{"num_hidden_layers": 12, "hidden_size": 64, "num_attention_heads": 2, "num_key_value_heads": 2, "head_dim": 32, "intermediate_size": 256, "vocab_size": 1024, "hidden_act": "squared_relu", "norm": "rmsnorm", "norm_place": "pre", "norm_eps": 1e-05, "positions": "rope", "rope_theta": 76200.0, "rope_fraction": 1.0, "qk_norm": true, "attn_scale": 0.177, "bias": "none", "tie_word_embeddings": false, "parallel_block": false, "extras": ["capped logits"], "init": "orth", "init_std_qkv": 0.0723, "init_std_o": 0.0148, "init_std_up": 0.0723, "init_std_down": 0.00738, "init_out_by_depth": true, "optimizer": "muon_variant", "learning_rate": 0.00299, "lr_mult_o": 0.717, "lr_mult_down": 0.7, "beta1": 0.9, "lr_head": 0.00846, "warmup_steps": 25, "schedule": "wsd", "decay_fraction": 1.0, "decay_shape": "pow", "final_lr_fraction": 0.0, "batch_tokens": 8192, "max_seq_len": 512, "doc_mask": false, "train_tokens": 89460000, "max_steps": 10921, "dataset": "wikipedia_en"}
Each number is 128 + 32 x the weight over its row's rms, rounded and kept within 0 to 255. Layers, rows and columns count from 0. Numbers have three digits each. The size before them is the row's rms in percent of the matrix's.

# layer 2 MLP down (transposed), 256x64, rms 0.0855, rows 204-253, columns 0-63
088:043102166115170192148165141096113167123143131122100106093107158105118107095122082147113136096106102197104096143136132123129168093092106150131156144198069134176110125137152103124038103143118138
093:146139165048151172108135151164153125139145163146157151152122105174138134156111132158099151115152145137202151165129188195132082138178124127094144152098115160082132119172134074097196128081087139
104:160101070137071146169154124161163116153106148159092113180111111168110122118145089118185132085164097125176081154082082177109080128171176124128139164131100104174160155098181152147134124110180151
106:106095141104156106196127122174140137192219154135135127095145127076160106098091072128120118094084193139126107151130118130112167120143135161164139162118138154136157151166148184162122161132193078
098:097157152142113109146190135082084116078065160105115097094172123150155112138114147063208093116136068121112141160109114186099115112118146123162119100077115129113095082158100155140138062156116104
105:117151112131118089136086086187089109155154128164179148102138209110073116150133126145129156112093134114151101156087130135137096140080119142106137144116068148110094081110186071145126050137137195
116:094129094103110125049136166106123120167112086210127095109142124146083144075127117121144146189185163152112117160206165128079100126160081125166095124173106142148107128177145146112127081129117137
104:141128127081179113092112089173108196067105122126122103120083122176094156142071142095099145081095096171071069155143115100102126107094147137136205146102154139147127159146117129135144106144067094
104:136142141081187101061159123092118130105156145105154118118111164069103151169130148113150124099092088157119085186164124163089133113137076108158071104145162119202130177079127126136122169073156123
103:161113143134144140096111116127162106145088180113116117168151120120097150183114042097085154103079165034130154141109123116184102108094145131140196120120114156180163115121139129146171073126102097
102:105143121133110166112160109125108125098167150193174160169088134154127182089149151124131104129124161035181097125081096100152120142116170152128121140160137101161205098152135076117113079175104098
093:151110132090099059083094115141114164077116141130187157117082064185145111171140143093127172134108144100122126143173139109174127189121148141158194129146124148114186134092113141182122172090090126
102:143178103138101105170120135090118142180073143072187142103086150101136068149165134132109130175098090174153097147155117159123051090125154095106121133187135110121179075181142127103158139117107106
118:079147181148157149088085085138135132157162160168119121146128044126135100084102136122136098093156088164168111136170101167137106167102099168124198161167142141095154162134163147136188102116161083
115:120154122122067198180090159088191131117064182097141123111153092105114136158164110136094193120169123146095139134163083137105119077139135105173109093079161130161128149115091138194107121105119123
113:097113176139093091115089084118107146099061104154133120148096098048105216148083128076145079156146128098118139158133116120091158076131171084089133163136136146135065140101134083144119125130152115
100:096096077150066150104113117151164080167138150105127119173164064135071100146186097101079088140127152136135150145148113179189172127163127168104124132096121124120110139110075075110182094091141125
096:144120168163109167105078124141115119166160182165169102134152100091145172102141214125118131135112119186107074125123162144136122122173179103098132093175114144154083112180152120092050154146163132
103:152127133113115105190134119180127063145089140148181109125086079129162093161079106076058094134091144054120123103123143157172182155148133111195115167124143122143152153156153144108145113117157166
104:146136134065098138147141107106106152143092118186198108131097119153155105123113133140152136123155107099159115134164147116092153133103182201191176164149159157096117103136104152194102080134211151
095:122127108161117150122149107118125080102115107066136148111140141156131107131166053143158136127169109134142114099122134167105121153055157190168082118111148035186122084191110097118097115095133172
086:176166147064104116128154092173132105090116106154137098105114138163118166112077099136105131119133160142075158108108195083200192146150172131144169146139123097133053153131166125156114136149073151
101:094081127148176104133132085098138093075173125105109162112112146180124116105133133100093091156090134125143113115108102160200141137167141064153107163173157121212131117146115083164139115118141042
092:130113082139111083148149078176165134158122117153166152061138086137172147130169104102096171069094131105135129131135152154121178177103100101132107135146161148174069122054118133138120072146069095
117:125130174128176139111130092085145122105153151084156099118101170090121180122118103214112102138181114128134141098090178105057103129152131118149157106169035161116115138120113134100185115106152172
089:127129130144146107141148057158132163152134143146164071144144162153113081137099135089197142170143115117148112155158093148143155138045082076082139148149093115145090114191152092101171112187113162
115:132066113164145127100154148113131173185198147182120150112190119146158094060106128142124134061125139221164105152130109122155135157143122086127149165119135097161120106169186151130089129115140114
088:123083139133091121102190116130147160116115159080116105118079081129110187121135124150130114095166099146115084089177147158145132125107187178076177081189105150159166159127164081129151175151121174
097:132126127156165134133075122131111162138137119125121069104114109132080147195096149143179093202112158105113110145087094165145162164081195101087100111175141152140163128167112214162116120146101146
116:147121162132129185158087150216084121113135170202089130100097094079146187131103151185087128128161093125153136118135150177176115123145157128145117108144114140066146124172169144113146086146166104
117:097086178136071164134127110161130098139192136149126134126146157145143177092165119134109138078154130155122111172153150102149110140143115147136129156143117107037189137157114107093205114111093041
110:136112174157176096094166077116109106145174091061107126064164098151193191062154135115151126060137167132157148089144121150123109138130125138108103107132164181136084089099110115111132161128145149
093:093148084080126064169108136122112112105113125120100127146199146130104124156151168128179080098091116164092141118105172165113118105111094097064079172079092120105169173165142171146144127139083080
098:156091179150117104114137155151096134164054156073176123076115110146109159163167150108121157117111073100104152110086135111177121170136120166120108101135142162129152133133151220142146120054137075
100:103120114095112171111089172155188152186146136065177153197137081109122177121108148094136127078103118143152161140103120136127125098077093126143109125159097178147104080154138178163176082164155111
092:200144136134131168078118128111115115101104182071124177130122067134093163077201119114164054118147052170135159145168140115103127138100097102126143151132132139154113141090086128104170143168147140
100:132152169127060151140122165069142097132112133124155123152119093155202152103090079178118153080127135107101137152139157149165135129087124113131132158174070119173170133099065151085135076088190125
091:093150061089165161141147101073138124111120078153150149153138104141131189103137099129127107123124141191097147143178130144108156084157118066152128077148083157145119106133064151047094113122088088
086:080177118128146154135120138104074125181171124086183121157167094132134125172098170137170142189167121145087091102132148131103122103140163077119136146105097141084156117199172106132105040146111130
085:068094111114128147148134154139119147182103188106142093142120118071079132075115106100119064132146119117149138148090102151180115147138121170078122068101081133174177160129144072125129133195180108
108:109061132118097148150184150130185129154158095123157117136154142088161157086124186144085151095129137192204097155163085122136170134168097150157092155150136130097106081085168134156148173115148098
088:115154084145097144116120095177119070120119144079137083182159128111104155135169113098103092140061100100109182100147139138132093152148169070142162120137137094109131121118117094150036186095107178
125:182119170104163161096090118122110096093138137156163114117057113101064096129155115110076100114101098110173029151174104141139155084124119105135162122103112065135141096123147143167148073099122123
103:101105074129139159150189149146145149133159106115171125094069091161148060060161120101147104113110119119113137132169144189190138128123117138107141120097122119091124144081181096126080105203104084
096:091198194183147139146101121160109094184102123149099053110174177119143195082077121131144097088164134093110106098085127111153144087148188139112147109105147137141129140130121179149138112136108141
100:124125158139084098086083114115090131112134112119102077134114082174072164157062140128122074125104154133163159171056066088150156116103102133178086124150107112080147106163137130150161091170169125
092:088113088088203165123142080151101082104075138071164105126114159154157100120146102089035118157161112163115171081143112172133125156116162106118103124120116132182130083090125087110150136131126168
101:114120102129117120143094126110101148158111093122110074183073143114111175156088101148169101109071128124135081094126180128116128188056134195165117150112167132045136119177114099112137100098104096
098:117094148138127144224112131134129140105070095144170134159131110160151120091168137142152146132122127135073105087139164201076135110106197140109093204114166159157124055152137151144144115146148141
094:066079115106134126167093086085143122101104141131146152154083181103088141079118148147128127213121113169109088102171121188153100159067137143135113146117118140096124054162126116146150060102122137
# layer 2 MLP up, 256x64, rms 0.132, rows 205-254, columns 0-63
085:072131056179086117131086089152113126109120165135085144129119162102142108099123139147144099165105097166122122114163076054147124076111137091126118170127135043146127128106106183133078098184160135
100:079180203135169139100119140137092141167119115124166136123128137120115128094113184123063100158091143138101162110167138134179161166104115142127063123127173169083102098157139154082117094161045135
103:087100093141075174118177125082084125113138105126121125122121154142098201154173187173158067117174103127163132058168131112141084140151148106138097142117139124139144120115127114117079097161048162
103:160150081098112123072078138139159147145154139161114235127106128148129139152114107220111206113134172170130108119146149117154099142168129137115132112183107120146162154104108157091110183100146138
109:140138136166132145173154177119135128160133155070081088126111119177216164168131100197103106163163125162156147114173107107142148113069105160167126111161132124123186117166104109153078181117150114
111:172123158139123161159088113130108156106131157113072130207126131171174150225140115107173162097107110068173098111130113134104096112131119110069117144115141141137064139097178094159110107120099086
110:100135131152086120138126152117150115163127113131125139181176095137159123155146088160121126130123099076118220107115097129162104131125155151102117141163134114163165158082099207027108191174125120
097:144113112168125111168112129124157138116070099118130127101093130173198144158123127103129094165194168084138135142124159072103102196092132123105217169122129098040127093134093152125110148114138135
096:081141105213107144160080119139089131115145081123068148159144099128106130100126139174120119185180117183119185115087097142068131090157148114162124150144156092118122176114101121124085196151100130
098:117128138116158158128092091159147087167147115079076132114125110111073070141094142116165157112091154183113130095132163164093159071137072114140128171083116153134021140144134176161147150125123159
103:138116130132182162163147129118143089127131093117056117127129160089080110070131154231122136121121128172122135108128073130091132104111090095087132138133169049117106141163136148039115116134146136
100:104114135139161147077128120138109096104138123188041094139144100181158185145128133129112068066143151085131113101122139111170177142112051104152112141098111164161096166131114127121058175123123146
109:139107119087132138147173134140104126112116133073142096134150169115131186103143117159146142180138146121115113130118112135137135112103163086130122176072136118143002139151099050109065190139133090
106:128106124098164128072121170111099155095137098118095107141091136169126092133109095115184073164169135064123116124088152134038118115112127115100100151154154078116118147154172160071138093137046134
110:255148143144182130132125137209166160130132088132113146126124130155193056108133125149084135126169167119129128135141129150126091169107118143107142117163085098111145092119153121125118150187106148
093:163158189105157123132133097107117189066160118154174134092098173147161177074096151141151181097115133133125143134119144068080072129117152107164160149158168126157155111148162138147058172159110135
088:120158076119141138150121187089103192122075085082091143142114131178131071153112089111129104144135094054126146125145129106117109129101062135154128125083131159120167141070110127098178058130090100
102:125144076109142124099111101105125151115150124112063124139120170086120100097168132155156146085141091184135160124158125057059067088118183095147118141112166106137112134150072081127110130084174068
098:185111138120155170141132144092125136126142137099135119140184117162208131124125128140156106157110150105146116131134083144158149121090012129161097129135089153069079135150190136116055133094094113
105:108108115095147117140136125136076155145123125164129104147156093141094151121121199136115141108085131149147153118138137093157158080166084107111188183142106205096110170048127192129165137161103067
093:066083141167129122100110129072109128197128115128147160110133098102127084165170163129114146139113108144183125132148090173075052123137086112139118115168149158150187053122085164091115099111137104
099:170151085087080173124136188118108146147112122159163097125137102094132158141137122182138158076128108133138162138146138108095096106095122140082175085058120135065124101090158141074123122115156220
104:137134174138141140112162121074074105125146125101053131181128139111088114092094156170126127168167161170150130109143101121138089080158148121129147112103138086112106101190063161113120214161168166
113:126162052122097100162130157133122174130056140131071170123147103175172152126188122107131099129126086176113161160132093100140160098112123183132139142139202125150163147099127128091106174112108062
096:171136134125149153060109153137092099136114097106125104087081142136179149110113101149094099089103114207123104136137186096116102097183156135157082090097202124114125121119174127184062133096117145
111:098200141150152089143125133099124137094093101113134102121164128142108125142150106108152133165113111029070120128140135135078145116087064154145121078207109149162165074165127124072123161139095143
098:150180103140165132109069149131097095118138075142100153115220103109128083148124148089135139169119138089159166135107109103129109134142076090144112171044151108106096064113114149156087098116166095
115:105149148090098115131124173158154139142084171147131184182093157149221114127124076115158104085145119119083169114120124150113114104134063134144161151128146166170101114105160052111143151085153078
103:171134146142067116126095067095136160131130097110077165147165103142186123115175152191159157155075090123178109176171138068122104106127054128104113155133145134122177124108119115110096152106169096
113:172152109082174133108118096110167164134080096157139105161118086141139140141144140115157153153117158076115170084150145148078118130166185144141170109098118141145111143133184164098013118123138184
101:129185129147120108102108110132105211092131114124107137159125084150169100201134143146113153092154128134171168142188133070100121160121098182138162171075123108170150150096076158116079121073117125
106:176125166141111156104145137114153119141143127140186126079100118148129091121088090130137179171182148058132130117136060125138147158106152150196182075182184111129101096127091075124110147117171149
097:110147139107158124074123117093172123152215123124091127126171086150134136102132152196153129089104172191133148156174128150108130062136111140143102136146127102155140159146122095115090136233153161
095:164154126149144102139120093100125076120138128176139080070113213135069071116115111158148129195146165124100122118191076166127128123132128122136122133089179084134129151123111070080099148074138149
093:080117125134139132145111126109137102142157102161126075107107198122116094166041165168071181130095175122120126144093083189150107070178137145140118125141140137148138111177160119095081141086079126
097:117124091098151140139107096186130126174120078157117119095091140095063083135117153090160103183114087164177106117096101117080148102151158125142160084102173148114104142157192146133117155211085127
093:174134172148118108136099103155146127119153139136122108077123175111134047192112127160112120151147108101172099136125100078125075133095117190090137133159166076111135138179201100157154101109189154
094:181128092133095100117117122131182096075081102173076136063094166109114163122136091136092097058096142129168154152095137123106145154150097176157119143150159131165144148070083170118156191109122126
087:158136123148158127086120118122120065096168071149122161123117121166191135186151162154130194084082139162132086122182136085067132137116138109187146187110153138121129094137107141143155099099060149
100:107175134157086133097050078127128143092137111076137154068156104135127114186146069144138130119105144113065167078113147155087112133079090170138118066177156102163146090145109145113154089112121141
089:157116130136171102097122186071102160113117104170124154086081145170178096147079127135126132128174165170151071114120132128133159107109128124107126123144080163198103150163115174072202102141137076
108:101144075171083094155180148124094108123116128148109172153117126133135098100135141098134141131137131092105177128044109120113109090147157106086116118140201163159108142096075142139086148195118039
099:181122155090128090130086146092117181110097160129113113164175100106119168157157113147069155151129119110185129125106128044036094122170130141140162147098117105116111119152048158121131153098150115
104:144101092114102138128164136125167177090149117144168213097092097170119040163094152124102184179083096165133145143119104172085108159118068097135082121163127111100139122123117111111127114093126093
096:141163077088152132177153160160165124151115134102121140109137196096163089103165141155145144123128109150085090074200145092119104136135150102119174162065163156164124105089094141149078127057099102
084:169120181160113115138127166135150160158133102161098120143147097101118176124070157154250119097090131060120125146117115127119152122168058142116149132121145133041119150136173129142118104123096148
106:139130153085129089133158131155182144073096123159103156074150150114157110102118149122089143136183123197088158127139091108100121107170133086142070107146055095133131135115092157135086228141131134
111:162168169070101111171133098112144118101120167066104139130136095110194115166129135115164109121123154129166188146202102033127079121128101144158142177099121107092157112131069128123127132088122118
088:134117148206184136087156146127099132182165136046125081108123096133108135179133095122115110116156147108148139134128150114131150123175097143125158128170152162148126180079158159055077182146168095
102:168164102188149144124093128118124068110144148109130132082086090110130122077091144152095032114149158116133136098071134130119142152092092100133072161087108149133127104176119054189121133099138114